Weights of a small transformer language model: shifted keys.
Each number is 500 + 50 x the weight over its row's rms, rounded and kept within 0 to 999. Layers, rows and columns count from 0. Numbers have three digits each. The size before them is the row's rms in percent of the matrix's.

# layer 6 MLP gate, 1344x512, rms 0.023, rows 766-979, columns 448-511
102:582536410588542374451485498511562469509431466566592541521478501612473446457506585532479472414416453428470453511493495468474545523505480463517518453470391486360555467514542486481461457457485479
096:540549500453533499522355457527478494469478492526500593548595549495483487530562471549527456399411550552452549475551536518405400501506510436473422473509566475368553645512509495402454489454511523
098:522474419395578488458432529561452483501544399642516523484463555449512509548475448590481469502466471601552464508460460546531451405499479484498490508437462493548436449452468495452526510458426512
095:516558477447551599460504471472518488517600573466525509461501463532443405490469417420488467452513563465421539507504494527513476457536493506517572512539503581488609541492573438504584595546512497
097:473600477516490496481525467436516508536497548436400421568499445445540566571541510495532489473494493450465431449565474503476476508486554574429423436526502460566528458470548531498441460573478542
101:510486501521542579405603466544488455524585511553518503504484470495415543496500434561542501503521500463508464450475409536524564441572459524457526488517504482577507500469491504550520496521491536
101:522463463592553519497450457498563458476508469584518620477476532421402515488610546419446522448509536544668509526499477410518597512489489441481568630501495452549508465430534547454471572488560493
103:457508498587467526519348439509503501414524537498454491569480457532474485487465435463520497482405440476531503566512585521507505457495548452411440443431559561486504525538462430439511544497383425
102:435439474493519424538563549449382539495509428520478469564549561584507473495469444512486438486464421530467489537492517475438499557589527464564470607479426531552448514524563494398566501629507459
097:441453513440494486470437512583439488542473524563575516524520506558581486485452496429570546601473506522440454403549490457412524566481456544515493581484457524411468548508539480449568570475449449
095:519538379479478460450371494405485501460484494484612452555493577457418485462484479504556532487526485499555504457511589553451510474504491527486479500461463482529480551572571546516468456444500485
101:540462459475512504475418532419380515537512471489484476451545602600509519511447476537446516466447467554608518522578579470402509463514481566510542463549444602429463489458520544516500463496458428
098:497521494520434486545511583443603482455485479474449558504545451531526510476447474450453492532466351441441567527527500507393602478449491491424535525467451496492525508429457458412530480489460550
099:590529475501511503452574559548447457537603404505581472534492509484447558512422424477491512518506528396473516497448595523482528561473557488602490444591463421544445413464446449517507468543507491
098:538475396545482473484528473537539593437484466562526494550510441421549468416500444568537515554513484409489454477496488533524500553580512497471474517442508483573550592539522572500601485540506564
104:528481441556563527420552525452500576569536498534504488477479497473528489486464353523434491467529520458421528433434543553517484590525497525621547551496439619480511444619498539458502474520460505
101:499544464507571521496412466489521509503474417567512470396421536462443557414511489560393533470467564403518489461471474503523447574518523483548426403516489428530467458536526582527508468483588533
095:491428416552506516567498567464496452502412472545485484541481471505469582487582498471529532570496469472488513461476460513423550470567536525537540515487427556450549491443384537381566496514467373
100:548473500507515571453461490459473535548410562564434566523498402448541550469490490499605528464436539441467455485402605438604625434492564569585438515527481511458471548521542509520526566491461409
102:559485537551475521532487517539467460489463519456456393516518542522518580484537448559571376465493433476512394507457499471451524529574460414436520496533527453432504665535591475515505466554451454
101:461559403585566529454555555513503471438456550534465455458513378533513561395542431560502458391430464487463368522491583516477555570505510479457460409550464478478483501493483491511603472513581544
099:472594553513514453542517542482639438424566526515458482442468502426525529507439559553486518400390430488477583557507487567533497506496491522477413390521471482510531520642418569547516467569381465
096:427535563455465508437394511468455510449513476515439464452547518524583576500548471494546543518576499501496524498507528524456507436552492522495505438513459479487503506553502479548530533511477422
091:457479446514459611408416447476506515417471552457619426522545640447422474539496495551556575478440498548572451562506524519422511433427403453466455462547522456509493573639483530516593492491551556
099:517557478449519473584494525497555508427455446548486445498509482420497488559491546552490506523477454485530494465533509543496462481474519484508534515477548443488510538503401479500565563518488491
101:473470496553507453502528556585420449548390481451481438509506423448552520467567448657528517586494440555531454512534476407489478514579445504419467549514450452510560538518523491426463467543453472
104:539434475447506549447578518554460509563521415564575511522510482557477515557429508528484480527477475466490556468521531556538485524466434532547539422519410442539505445612513569550500486410522512
101:444599524468515540436550504514500467535425478448475481499497498523427425604565531489445551523518559605483576470505546562429487464504477464545530482553460515484524549449497491454476485558565561
098:428573513524498527519501454553474533511466418480537493526440560398474446469559444612495475561460623502467479494596438553463407512524470493528385477664433531584432507558471551597436472543501513
102:583472418487483555448452472414529490450543609610507482452478590563517491464585437516515449459513549489524471458540615509507490448494489516450537452512429594538503570504519499495492411485507424
099:532511488531535468431438485477460525603440510454469509456473529474411493600567456505458511566494553421429548585446570460537532437519548506611473432505457513471476496614526444511469513571556455
098:537476612496446491380505496565479459559467497487469530523471466498598471540532385415533460466513518546420491585538492390453436446479442434493508473533475516451510469494548483454476443497483541
106:491450462473460409413482445496467455490446441572563518444475530449499523502544394464593484498497493446532443526585480456544497475547535470446481490506508471538473551494495437545441461491425413
096:444469447539365513442483557572529349438466528541476480487504541436534540448479553454566476618446508579604510529558450605476463524510573352537503463468529495474564437490431530511475491568445503
101:412510405468492520421496509504507539539502462528506496513545486508535493505500537518483579371452426383663523504429553499515565525471483506447427375521469442534484451521552560564541454494509464
100:506475536465638539457474538501400539507438462495381521517571533382516496510516519538441522478546440442548490479477519490432522513442563557516492401540445518508452480490455500554468497568479455
120:535481417522481492426402491471521481522538571522500466446547448496550557454503497536572531483501549530509570480523468537465522525482414534547406444493419535493491522546567599543579520519463465
095:472582558526532551456510547454490426465579508508533519548467544507573540479571409458555479516531593539538575438427471503399573517498530515570528542483555520447481518539545550499587433586498454
098:505495511524466488543438524447528499519577515513480483366353517523437509546437489457496539511510475433548547468558476438475466483431433431590554519485487523462528490540522503488526449546549533
107:462408433391455558460573457418422406506490435563414493538479471530503634537592504494525608515394473505609544507604508535463526464541476541467450290411523491536466463590523535514591446521504442
102:435510480486453407412564541460509569540437524486441501449428546507427560504558621560390486452495494490532354561473561495510424425592494491475394491542498452631540496479456540442473484562532442
102:572570428539495463480482460549485457512498560542508478449542466497508526509514480530509465508418526572456501536539470476560428441413452429433419423474402502447553471620572571525453372548507497
094:491477458517585479500525512528466526471507620477421424458561572523542533560560446495549442431472449457527535485567483539485544423423508533509486481568512494566447435580563488558575488405521487
100:519479539473564498565446523487491471494536393515463502479487492510560522525543474478451527517452514501533475525573480506478517495582523463518484491443492546511478632529465505518499508509492522
102:461477450467618498517487518477517485488541452426439467410470435434405565594447467459497473522564455465517512491507499499481502537453411496558451444517469518457486458436503520545476533515494508
096:511524509556535481483504519476559483505480477527485560516420460528481511526548604584498562519508516548487473491429469450445550494440511555568553515502514517507576532492529548496533505462479513
104:517443533558525520423524491472467570526493506493448438431503410484476543486592413539492535439535592565507436573568417415509451625596448549496493393542481591472504411456469548535478501537522419
108:532500590532548450425522442583399547441474552551555475545536625497485470494455458609563530499448456509511507490469488499424480467553540478501538508512516538491450535522451522515475527512475561
110:553493427569555486423551504522427484473471509483554426491502562456558493457483446466442542534542564544511409418567469554536609533554547471481433474526395564492478554500438434543529487504429439
097:491460498643448557400559507578501494423521466556554504458599534515502527541482537464523526467547422472483379557586494515492531518492426543547548509476427591530504429496528436476500466479534417
095:529509488597476550472458450482459609461554574476510559512480634532607586484587532547511507400533472487488566475537474531548475497362541446511472535516475504433491481468550569509446412522489447
099:495461472547581458494553439483429564501543496501423499495510606464512535501468419431532490477407462461484509472488557552475393516535498502469535537550321527515523532561433584454534467546501495
103:478586547485417575452475527484404456352502498563467510482535570482487495529497433513572509542455419443505495473522540520406486477427492461479431459486516430476514520553463472447532508546514517
101:450431486450511494509481569498482432467460518493446539413559488505606573536552472499525520494509597505497413521502409634550465535531548457480447480456498519451587460507488483465593501578508467
101:542461519548543557521502474492558447492608429604367502528500454523508528461616496446530499471439518412513571513487442517425535505536554430450490547615514479471513483451595521540497448522509573
099:398507550460498508523537582491380609419554561474534498464503516596357576503555501520438520559544436473521526517492458522515504545541411583434517458458414462514543488524481437498484551601517551
111:519558524511544527459395495501473552483477480444525552475468498504468400454554466469449484420466467383450447434469596524536483525570520469483498489489507489517530480453536487497532515511467388
096:449573467503499554458419516565567468455511502525476389533509459419539461461513475596566550539436587452547512532571482496464534468523562483553491503582506470438517430515474492468511540566517516
109:470581478400579480432497511601533551514426555551424516514491544627475498426462464415515496456471527522537545569508516538458432416566561368474522425537455506452513551564479500583539520554452472
102:444460498541512526496479516469555468479492473437458520492534433495437431508523438594536459573495634496518544506489485486538344470503496454465422460546496493514478542482530500543513549534537541
099:541508424480484442409535477503477421458511484552416534477473504513510540554539417487485503431531436492477556535454594429527469450558506515478405486512496501583557477555546492492512405538508467
100:642587437423536494497570578466496554582377429500573443513534447581525550521468458523521536446495578449555514458531547481414526495492539598467524491511432463502524547486477391510514536448382504
096:473436522484454510482525506452495452598516515504417453502609571529458499556573486477544516446533424403484543508468489465503335441527470420551514419589485431445482565451634558477537494521527419
108:418430461462488422558482547562529523421425477574458486460493500483483477483533516524487523494519575493520418440519567535528420419475541471483444382603490505558436551438523506440487479490456530
098:542457466530448551495450526564414470529473521498470368435478568483493558446575465527527504413474534515516438518550474412478459493509379470442494470443468457528457452594497553465548500590511574
101:486485434513484534475475514431458409494449558576518461472541470499526479466517593493451518456433429472584480515394540526501557557445517503462493430485414419435495580565520545488567540493580402
089:526406475448468460449381518556575402421497618523540411489521493539536502521568461596509444472550452498512548521474426453469564435519452493503460471546491521390527591658592640524483494449533507
103:551480520501606532418408482412426532510497547486496504434568521530512483534588458521516478415563509504531475585494493528474551487568465545522499484515535472531501482487591458446433469507509458
098:504581518574472514441547423442540444479414472593541450494563437537566536511565526533456516461463504536520515496501475570464534495490503516582496480421437509449564512505515501493488469562398458
107:508437545360509509512508442556488448527546437534422434407463482460405510533453499498409550472416466574481564414495476486481501486473504509503462400533306509463475407482528504516544436447555510
107:558607560456583453509498486533559556443544471526515530522561591442581502525504526557489396538494512495538471461519487519449449418553570456455409462530464540539445448486483442402492452490637495
097:544433463479463435446504550583458446501507545592549492505486520532552560442490527509511482455512583547474426420548374545477460446562537486513482556545450521412492536541386593471465540494580510
094:416474521492435447350507505592500441482513496563571521465472471483469497546559465585460545433563446556557475488527438445522485451477436449580408455434545481516490497508527499546513589517404432
097:442533492466462505482490491567562425482489422559497530490421472504492498545583440433511402550546569398465509468444464469532510588507501466574531459548435427498473491545556604562556514481459527
104:584485569614497511487503481540396568599559612482475472470507477490592460502604496492445517379577494555492561523420476479493531524548490473615541442563535513418558563464516380471412456497557501
099:426579464440541541467560458504411508514460537510494436511455450448401429511510562503535486448502528401499529559448439448479531535462529486422501481397540515521502494455548525496512574521470509
099:602478506547535565449530505527488506455501566544441478528525391491493588412476513604606476513525458405460535478449467489532582512566564557524415500548557458495532492576586421477586434548504515
097:545521436497519525454521553494463564530464481577545494590490499531415539496557534548562557496534481453492510522453530591481511479399516560517406517476540456518536471500481552625345494426559503
096:510460475550515478518496454430561482553489432488474486467440450484504440517434507495437559458520473539476461497516456558589478454630484494459501486506495507481502448482520454422573486572370490
105:540491500456539461486466483554470429518542361588508351435543511445522536392496495509543409491444538544528524478558510646435514515575466522496496433596532471510439578555476650517386492550416446
097:512598523485502496477443444458439482443477475530450534466491533529551514545535439627521542450522439581458521541578497548507445459508470547442443555362446458548544552548421530512417418505463519
100:550461426479442459474450464550421497559499411646508447500537518582497458507520461589489569439479561472537493527534535515362454574426562383536435534473497444486469502544543577399513446424471435
092:563523480467459507413493450499516450463558555479504504484551450531529510549556459586521593523341484504515536532576484472395557466429464515447466478512472594436544468608423545433570523488571475
103:408535529469502552431567513512553553532509469450537468596535421464482491486472453510484482519480533495522571507534491455406556448505522580524421377591427543534604497471440528496427503512454532
101:553473493566489502408505434475518475507522464619508450460547485458546499589539499546455517558503627471538474413442542474452414601469464572475354476513523524484467438418491541440488503488493399
109:514497501510460485466538528556450556553583535540571473494498523459462466449531493531513547466419506334499491471497448482590498555472476535472580451424431528409547489600517606572494523554436480
101:491511469614490475419530517539418479515496569569523542442523427566490470365520573512448507516460507402524529459489479583563561567434399513518534551469411482539523478554529441561505482427450580
100:614478431557585534404530526477466545458539502526483509467497552477476454529472476450426551397467509463467379534423520534462488479516477532514512505535431495488557489511486457451498424617472447
099:423523448491498458502429480580542443542508449563399472546419493532534461435459530515527495456536529478610503513544497539549483512540436352524531491581453491447494460566453533615521551508466492
104:512529411491436469528499526554543538487539499474510520475570578484494441545545534515564560467483497494458489499454565547449465440530511518508497534473500544432547603461538480556553472441458470
102:488514477585473504549522548475485467454514504587488473461461511507435551553510389480492580538428454424511523511580478499483483557540426465424439479422520565416525446531515449517465413457462476
103:483558495520484460450516485521552513411523531562431536446574457484490483461553446496481492400459457484475429518523537568493445577467451477439489580485367524491509518540511511549514456528445509
093:521535474470491510570482578476479415518457531571482394533458451534517565520568399510498475431427589565508573446480493473504542509545496529561472459589482483521511496575466560382492562515529491
093:447507556508498497523586484545465416462478426491553504484444478506497461513453462556434455585548435517431530471479501585521523531531509599469470488537456597493401505478463477504495493490577554
104:554494551487561525472485424431502469449505483612542520415539548543380475501463422444508469447577475415477520510523519510475500457565533532569471483436405501480590513560477438497430430494543528
096:483540503431559545506444454545560470458614546538454483541528560528397562524359461494480531452517496442630506497610490607555514499510608603438497486486451615536499428443532541476551532569419548
096:418501508514515513501518507567472484468437449426461397591550507445469530520466481507530455458524457453488581538506548508547423490471546523467454364498510424472519586593460506512567527424444417
100:481519507506517446439558511482547522496426520547521431517564423582428568394454463472604514465398454471526479452501573495532478588490490443417547553505425539483614426547484522534515458416539483
099:507516496512547441546368431594539457464506393588600513426559450407551485547536575495444512521440457563532444520503429497469477478473563521494481457530455427592532472488554540539525455416582553
094:508611486452478572512449486498486472558470535529603478576494482546470480539540512514547493476501560522457583517360482524463457507476554508494522508577475562477484486573476536422519483507545456
105:436536454554508459444497536541567473487497511480535514453540603524542497490543506558488525559537600556571523509545471519459446478555421450479535463570516473603404529530487592504650490505593361
092:609428600381398428445529495511460387479468529598478568422559548489545549528552470498460532455540579548450509451594472549505510470523467508439582557569475411412506549463528460424505550464423545
096:506435549505516464465498507503510469580528591496474458425575449541495493495554578586551525459528436532499533422527483523549518526429529536535503554561474553546448471440456425578497444433517476
097:508493461578518585499516501571527527385527484446513487557612481504566496571446524551653484519468523523471570550570432496432423396470430487535511403454535496453416482492440464571536514583365428
109:477536484560511509478491480501399437476472477480481497426526488488521545450542516354433536500440423474414510493542468500392452550495522440572485449547480496468491492468525478498485448457472465
108:583465421505499492452455499554426411521502414567493477396434559500460537518508590571586425568558521506503522510536455415594490445514458495437398475668480499438454526470509537557585528477502541
101:472503468500433472397544490593466579480520510506488381446470467517469536534437421570422524454462448444479481484459536451492439489537451507502426443561500435509490580509494465517491502475569493
103:456483543376537542533441545484427490495492486577508461460530545438477535612587495453481542398470537450474537445513423452503405528494443363470607495520445524423567532599560578477466444463538504
100:407517511533551404542373458591488483516527501529510506423537439541486539450525547543532583383561505558459537577423507572508467419476544476497383427461452552514530452461565489533469412521456507
105:438579528484455499461535437547491567454460483526445443559413466525534519491559464508509468464512504501501489417414576498505510505589465457526476457578508463601649528521474485432597471548533441
098:506597479523505585466625600428459472515417505507481494577448521525570444522549446480528483427478611496488487522495465564477464491534525428469462584497534452437547479489543585441496446512430546
100:537486565580637454545502510396452501539453579540511409454576482551481525515463511625546436509482510479512504560443514516421476447508490433498485445488400468499559558566460476501502493497493468
099:550560586507534543488439493455487390448475516520586442492531494378451615444515487535558525553584504465528485489504494472471484468472645532570508422501410510436508440546450458516611523479411503
097:443409515502464508510510542598517433577466471619449532503547512543554488510450527469473444457481506531461451482559539462502474493471524475482535497587451588508501464439519517608428485524508519
105:575526489475505489495434599558520453392457478545506411542569605640467543603582482507521508427462543545471546593478502443443374540550539416523520450516498463514510492453618530513474451497547569
100:475435512503567564555416447469511432476512425538468442451578558510457561468558436474488519508513480428588403512523519499461532491429556430532530477532508446508537424540473570540547486500499486
101:539491571573459472518470453463442446452454518509506481542581504455587517476519485492432560408471504485549507528520518532510484513567506477477487459440505495475520476490469527394511568631536499
096:565554470591565482460471475521473464448532597564486501504482593502433490488513447616530509514591505447467493457419495486470475468519612472511456464579500536471463537501426489558548493537475412
100:457475523480477542433524499534425471498509569480549515517512465536442527440545486453494587440453418437418531487470548593514513490439470527539416509504363529435516495524622616553434444561513476
102:353524516527478435498524487514465538454494497574426509484515452438529470474618507517479452410435586551485382589563495495481558517521565452549503522561455560517558495520583537497417439472634415
092:520461561390417507423448442505478553482541503539469507547466494628430487510467563503574503520550547510515481437492509552553544386590426403457442486445536509518500533487439502557475591450467555
095:596501571477608498423480442445372505520425526461476494490462526520435557517525497581588501472446399459518492389547469485496520503535465452423517444454506381437506529621515456480545436470536545
102:454455539492573458467579534479400465580488512476495449543452547493617442465509555594477484436431551609480531486552486478496522558479534544483417521517407538442374522561575575459532487459390558
102:510426470493457506458518571520413491486528542501569467454471494487492496463477530489454504469485459453522534593431566445476535456447526510401597601410436449492419469479643571499540435497436454
101:514471423491427489509569508515487456469489543576421395509524437571620438473582562436498579445478547498420490515523499478533508482523482495434470534580498590457473496480495539501479498509485526
096:483525569499552480570502465424563495462523469484514448479544448447487523471541561492493478495463392492570553492459426532521566535490543543471555344440475437442565472560604546558461391489525576
097:558563555560570472521450564547564477474424522491436595497574541570476543477549552475484523437536534515511445587466519385432479431504487489521498519488545522483523582479497417582527553456476503
103:558483421585484520459462509439442495448536529663524465415571525528490432435513487507473477462458507512528404465481605507493501514540482459447550423507426506536569557561476559485493440481439470
097:424415597518434447431424530498450567512450530515560509434409526497538397500571502483502513385483540600517535488503521477546517505444434432416505475479487424555529506468658449509535399459518553
095:447525465528556599510572509494465490503513558524529433510472461539543595489484509468458457482463467472611478398491502435527402437468587519409441446537437452500492566518454444548495405453428518
100:483533465507587501530527463522473518487543569537492534481538454460510479516465588478484467489478579492481452506487509419515562532530324472448515593607427548483512446526443579477621449566533488
109:525553497520485494514532466474470504484551444507504442465448486536459569559495460464503583512415481465400409451452494441447405518531473407455517480535452496487567467533483568563461517506507531
109:509568478544608504437514512576471541503455512515581454478440453551484552562520396490499552443479515430421518483539458513548444521560441517503488462475485455492525439377442441510547462509611408
100:463481511561445531490461486517465439409526496474461395541537531579429611562501376553604515496497528484418407447478545524499480477495606503524599372581467499535382541563501532598491509488499479
103:549507457541532459449478391499563467336408438587472525406551524534467517509494435523420460542532615499464481423521511566499372477515461511506453419478473435478504567463423443588584451533445502
098:481543507504581412502556501411495386462511446489449558547622523523491574450505485515512545445497508437476491487437476547536484406529543579562535448546581460508396566477526498537503508569379462
098:511516600557524487497504543498410449548466534520453397548527574553507398420445417484530499493482428519527491500535435579517578491537532548458506503537485458546528541550531456456471554575524521
101:490427495482513458461496532465524529397522427550467495522482554564409607471553551446518429508533493493538608477573476618595497581552488520525474422514473515488557427531487582571504501485524535
099:532510537485538472474598590516480436600521507583517500527518497517463519489537491465487518485572452543485473536515402476468577409487483488473468491529470559481487495461527540507509580550516612
106:529552489486527471360484581520404456452530513531465496484489560581483537544491515490483490435395586440483547462500595518425533440454550537519556492463438510508447465613511550441485455539445554
097:527579480476436480505531560496461433477528546487543510493576473496537527530552536542559421435496448442506515489402504587496541541482488538505565523441450543408547542577519540549500475496596441
102:438521489464502510504438558424527477505562449516514506475492479523550453474494565537519517498419498492497494472615585412491525397448500482476509569464429489487495474667440524400555490471492542
098:491512484497513526479548591393476465478499551552466431498487485566521405491472582437570560503476498518438554450432542539408493441470617477484578510525517475402494464512463533459615437522441510
099:581436507519581534455521474564496503474454544578515569520611466458530539519520405510565519474493536458494443468476430535445528536488526580596506482549430510432448567607454486445515454515446424
099:508500527561501492502573512543522497495580533517536522544409473483399522537551483463565528493554538437469451519461557453475483518480480471536551482488528545539522600510575462377490577497508485
100:495506465437491429450453635537482416468487498518497538440422576456431470471494517591425502421527533450500556519568544552478512541595423469517576575520467571461468532559510508545624516504537481
101:466470452479529406540435623480551503449541473513386395479434420587451413508514473515491548496434489513494489460460477560544505436508471456519468553532452468424442510523632565535531441486423510
099:505466409477447557505469410548522536509472538534506413446600521575476580523522447609504423501417575517501492445547561484497482550546449454525519543600415505490455503612410595550491451480483578
104:456436448563515545432451477619503544544542407542525482498434488518520493411484526565576518409532489462442479511402458514456488544461493555468465511475509574559539603424519457546465495445534528
099:461555567469532509482532481537553569457435487414503518452521520449521539444552487516524589526449458435485416492498475451477484439526493515511454526580488561589456533595498494614512418495500481
107:546565506546508520522531432537445348489484478437444466597569505504566607583614510478583532469433561455499431498447536464544430505454441524460463451546493523462489451526556510497505415492409516
095:512479509493499612500515512517449482499513397555532512378424529498447499474515443487540507508549590517533519394580476371428455518421540442421433555552312540500419472445477525413530507520557504
100:546493409517423454411569498449507465524388479482550455445470518464570528417576482459633533425488440453523532410495484562414489557475517532507449501471442500462539516589499583609575484611422537
104:513503601472478462444525569523482395462479509516446466504495574532508477490514551578602514524435509484487509542460420535495552476558445509465503458461494526520440613568380518476604490462524470
100:549434452485406505520384501486578418400508462492500433527485453540535570536547518501499421525474475541500509497480515491477484504480505497505507496420597437445548461562561549418523522473504477
100:528509438456510502527578517526500468450519524514497531441559480476534534517485539478600435507472507458495466589492476487490434429497478415433548457511443480456575567654500605499502601477483471
100:519546551527493489539434558474458493430556537520527444505520426422474567511519409547496595551526535441493528525470473526528395472528545471535436477548452437446556521478501476472607450558470575
089:498476485512492602459429519497491583558511454498512497521514573487516554442566504583444517452498483543561532510505494470507453517531540523439511502592454554470565501521443558454490482608562599
101:472617538515599561536435571515523466515610476447540457482407476506479523430464550488435504520473496549414435483515474485481442439489420454503426496480482417519568481516574484534472482481517453
102:534618484491546450477476540549420523531593576432485621467484552570591557489580483453480534469576542430518581452529499504539477452442473388479566576541472418406488544503490594422504458630503495
106:601521422503476540458474541506575534515469497585587504509523553496524430392531391521557513505472562482485436489506464533435501448533464428426462617490572524385556528502576573473476523524492478
093:448485561545551451503416452532441484535520473530509502499532617466516385470611417437532486420563416477451519463416537518464385402532488519590520504507488524495558476581484458452520432513532493
103:541532528413482452548476543510536502525486511631522516534493542521508570523572562569541501507527556523576485557494428481558546446516435454555481418498456528533498525599478481585465537438416467
108:490529422504459407478489552502401488431566493537556407467444538510462453524498459479418566546439499475422462434494477563552412381537501547529485477456484470550461537525527535507453416488487485
096:489460515524474497472418489571509465466404549583498370479555469496526422529519543539547494369580508525527520502506458512421534491587598492546511397567536514479478537486513448560505465519491503
105:515452432390434435453503436563553506450560438480475558425523492470476509541502492486414551474374550489451413553498486436492508493601392486615531484481561484513504464558463412441457529461450499
093:470476479515528611505522496430516465470549466508502419490423453485557492576542500443563452529429433465522528488495528460429501532520546510445461569559524503564548454512561528424597463572472437
097:490400518485589457470527507508496515516550563483430430452544504531497502496514542522451514496487390451448435604541492470524511426511436557581578430488408406514504551526549414557498520502541495
101:448509445523518480490465398404481570496503349462549489488477511541424521571467516575451477445452458474502407441469605562454470546504438467468535448504470501511507531546479485585517455440444556
098:473494471524497469375514558488356477560386536550500512530560544619578499629529534524574444465423527532617437499501568470431571527479508464430486502518347492547426506598513534511532402489527544
102:509571497519492379435458585581463531475477514657566556533552513444533527498516566425400569421503397450519487582480446493434567404450485454544535419437474481446551512512570481520501522402481556
095:635542499497505582543444600492440510561455461487530465626520464599460601521509493457520589454464547518487454411490568544394531498426510554517447483486513516482487534453504539492515431455440487
098:572532491536548494554595446439441487493455523507478493460460559539478474539456487593571502496597583512470446503547507483424390369590498450542411502482425579522410522493434500533566468462549534
096:480528517500486503487450550386534458531526497598501501517468433424460514412411564498520526543455476440580483472424430484545498495509424465489454470525486430392379518513456545506563528528445524
099:556503455467457574423446557535517484584477540607515505479509450437505537458531520455535531479496525444501480530490491483574446508439421447473466471561392502463475544545530537515451394578418478
093:433470431432458572447438526465505483475421361587559493502513507437506577462583435455545516469457645513568493478553543543484523549485468534473457547555464474535539486522504601374581499579469520
096:492507569435577508541485553513601414517566510456484506538422598397497477527492493566495395477544459471547518552507479523554519464556466481552508563535430524426474436519585628510485411499451504
102:457439469453482441434551520531464559458595483503443434453481439495459486480403437454486520368507442470338533499538510546518488524507474524561400446569532443531553500482507536517503500548540466
098:479495494518443456487418544530501478413503490543506526489496567513577467474501534544532438500511571512461523417542382615438472435420494473609517413550483483510424474502453539478544472513518547
100:520480525572498517438455498422372468497463464444520528494480420484651525452471552475451569506508485541523432588427481511478451524561480504505506508504563389605499514450604439521432542555523476
099:498571431536474495487557512433479573433485496457439524505520553501533551445567442456497545506551524441493399514474441447434381392560436455491500420431554602568455404480398529522530498478556494
098:507475501551603495497480437543496490545394424583425512483452543522537462469481475536451552413551635518482500484432496519470442553562503520506483521508437490440545487488426487462496513525468425
109:536608438513493482432404529537523491511447434530545588476526541440498497491530487499474567420437544476530574542452375440568492472487471533423470527565506487520596505540525491484495432453459462
099:537528463502419463403493566484544539469484434540496507488470504575573504499517490524498581420514550530530410550504573427419607409550441553473511481419435481472478450502480529497500428445563545
100:483491493541486427507533477518519510507472517589449506507595595473547512487534536483584545476514425476577491487406547454483454456524545506520544418534366465404524637483483515549505523357437480
101:489459440453538477467553595452556534519495488491547435501475539486525412565520445592524486483545482548479469536515507561539503572503488458535492463456514589559492542423516561461572423438499493
100:441575460537496539581469502510520483556511510539502514580529473568515437493545492534562465475544518486476499528473395475464516470461478472497494564542559481420451525507447575451489534594444454
098:476492427453577493419363474538451508445524532465473478400505477545547481459495365531593520531458478454504494470580492494578449407507530465522532631493425478557570529490492471501456509475407409
096:495508514526488428575511565535557450451578449667580561615564557565546514326494489520475566404430493464475470566493499523491582558578542444517410525489502505514505484555499520466436479547514522
095:458577544462505410476470501470480437437525454561500566526521409568572510565596459480564421463429489507467551423495477437500474478390504481435575502403547541514456457539611473469576491432482545
101:455499468620399451409438584518435537506551449539516497512501510467494496436506516507448536518481472465454581472511480444544555505507462496446482586534458465440495487564487607468533482408408472
101:485562500476535388497449495501536442498513447487576466534592499480493543542495503549466487457523426518449511564391576535478555523526494429439509565495480497593509531543514429492539407535461500
100:566563479483469577482519457534404508562494505459471454499535466514458508460516420503561451396518567398564501512456550476502461397518507558436393465488411537414487473601548527454513526543472490
103:507454487435550486471431493577560571578577405592452483418344506400466505551488523531514556497612532514451431491567471461573526416447467513462502454568432435491484401544506542514470521446473420
100:461501430658544653493466498460475483575498487606524506446614494482415504375577520521518509496381399389521486532477573528508517428433462466453469386535489475550481580563437477504539520542565487
098:502512493520483511502453448568589418523561527632663422488531514484497551569436465464590530523498529538531514417486484507541488470435520521488448582519497488436472503464486557583457547520412453
104:459575578443525551527464444498553457486435555521456436440599466488526470563520389475533508537547492517535581495490516589438515432448601609409465540542520602453428496452508486483496488528493503
099:500450465442606591515502496456487430458467497513447436534520451470499585455468557562465518516453448435419465460418498569581480522569449529490518519514476448531570506535497489479435538547502544
101:504515484551587470446434615539498561475519533476471480502559515549497525583515492455430639411429413500543526511457572485428447462553518432521574487515511466463519554571576473494524524402461486
105:546407476540475573418462618577458477417432473569426437516542517561544509557627375497566472497417497512578393498503493456494551528503501527428491441469454426425458528479514485529590520488463543
101:535578428487535638475490467538402455467418471514583511442503515550572535482558436504572542486425423450515578481489485441421433524544505505418580453471545442429420473422463434447540593452534540
102:520590522499505561472486518582511484483469474488516519343520449537487473475504414367468505493479532526538440477497521510455393484548499506494451460593436492378500522520464430510516427442462548
093:523497525447445443449561483549523523393449493507521442436527579541467461522543447477420511620469395517461483472474492555487484416511565522564497462535549499575443508541524557537455419560478452
099:444482559469515486533472420449563375438441567517565517579529454515613580583474462503510504476541582521586425468418481636465444516496585540514499538518506462639464448420553542516598495517404472
096:508572516462522521412495581542429569498519432505528503417497476573434517432576391509480516498448517488507432470382596565474475458450483506491508496545476540478536433565497534482557409543424614
098:483460526508520527474478424499525572540614425488542524610516561529448466537569520499453523483536503541551476565484498455468504528593413503561469584457555422459535461496422488450433521510498555
099:496454432611466507503483526549502570493490563498492455468507486529518475464494488607507489522520502479533439464583468560545482521490468475544460549551366519484476400464532506533456421491408517
105:456500457464463359471420638464551511465511452570416466433419505480494511420467544636453517526528574447568536543487466505517523525467515495478529491517554416471552420532458513516489423514470488
093:505532494533445481568511425516507393547560488511592539528522536500433526432505467467555528498517528541484529522465484488502493534483557559525430527496517535526497474486594478554493507509432566
103:463512410538563598448428556460499476512588497488567427504519490534486516421503502454503516564471403498572492494521477413484486542392497566512504538499404503514480453527454572556500454475416503
101:451476438583482602502501534473496450488430404561440536529415517501583515465468385551491503483541482456503462537487451396513567494563616482488498512613557545463446485546513500496473590425470384
101:477476473497450484461482531562512449499473413566371549538482560508566521585507530422487528444461546473542465552426475531398441530529525390617515439533430572455540547474464583577519504497523561
091:532516414548513496455509562431452520323576474636482535441472535494503452481470441460459535438530589463526504504568467481452479491455403477478517457522462581498554453477565498523540455558525579
103:578403495512410524530499545571483581490538531528590439536550568579521452508467538500502549449486495521484596501471437461535402527476473444477485464486435482489497512508524432561508577551458565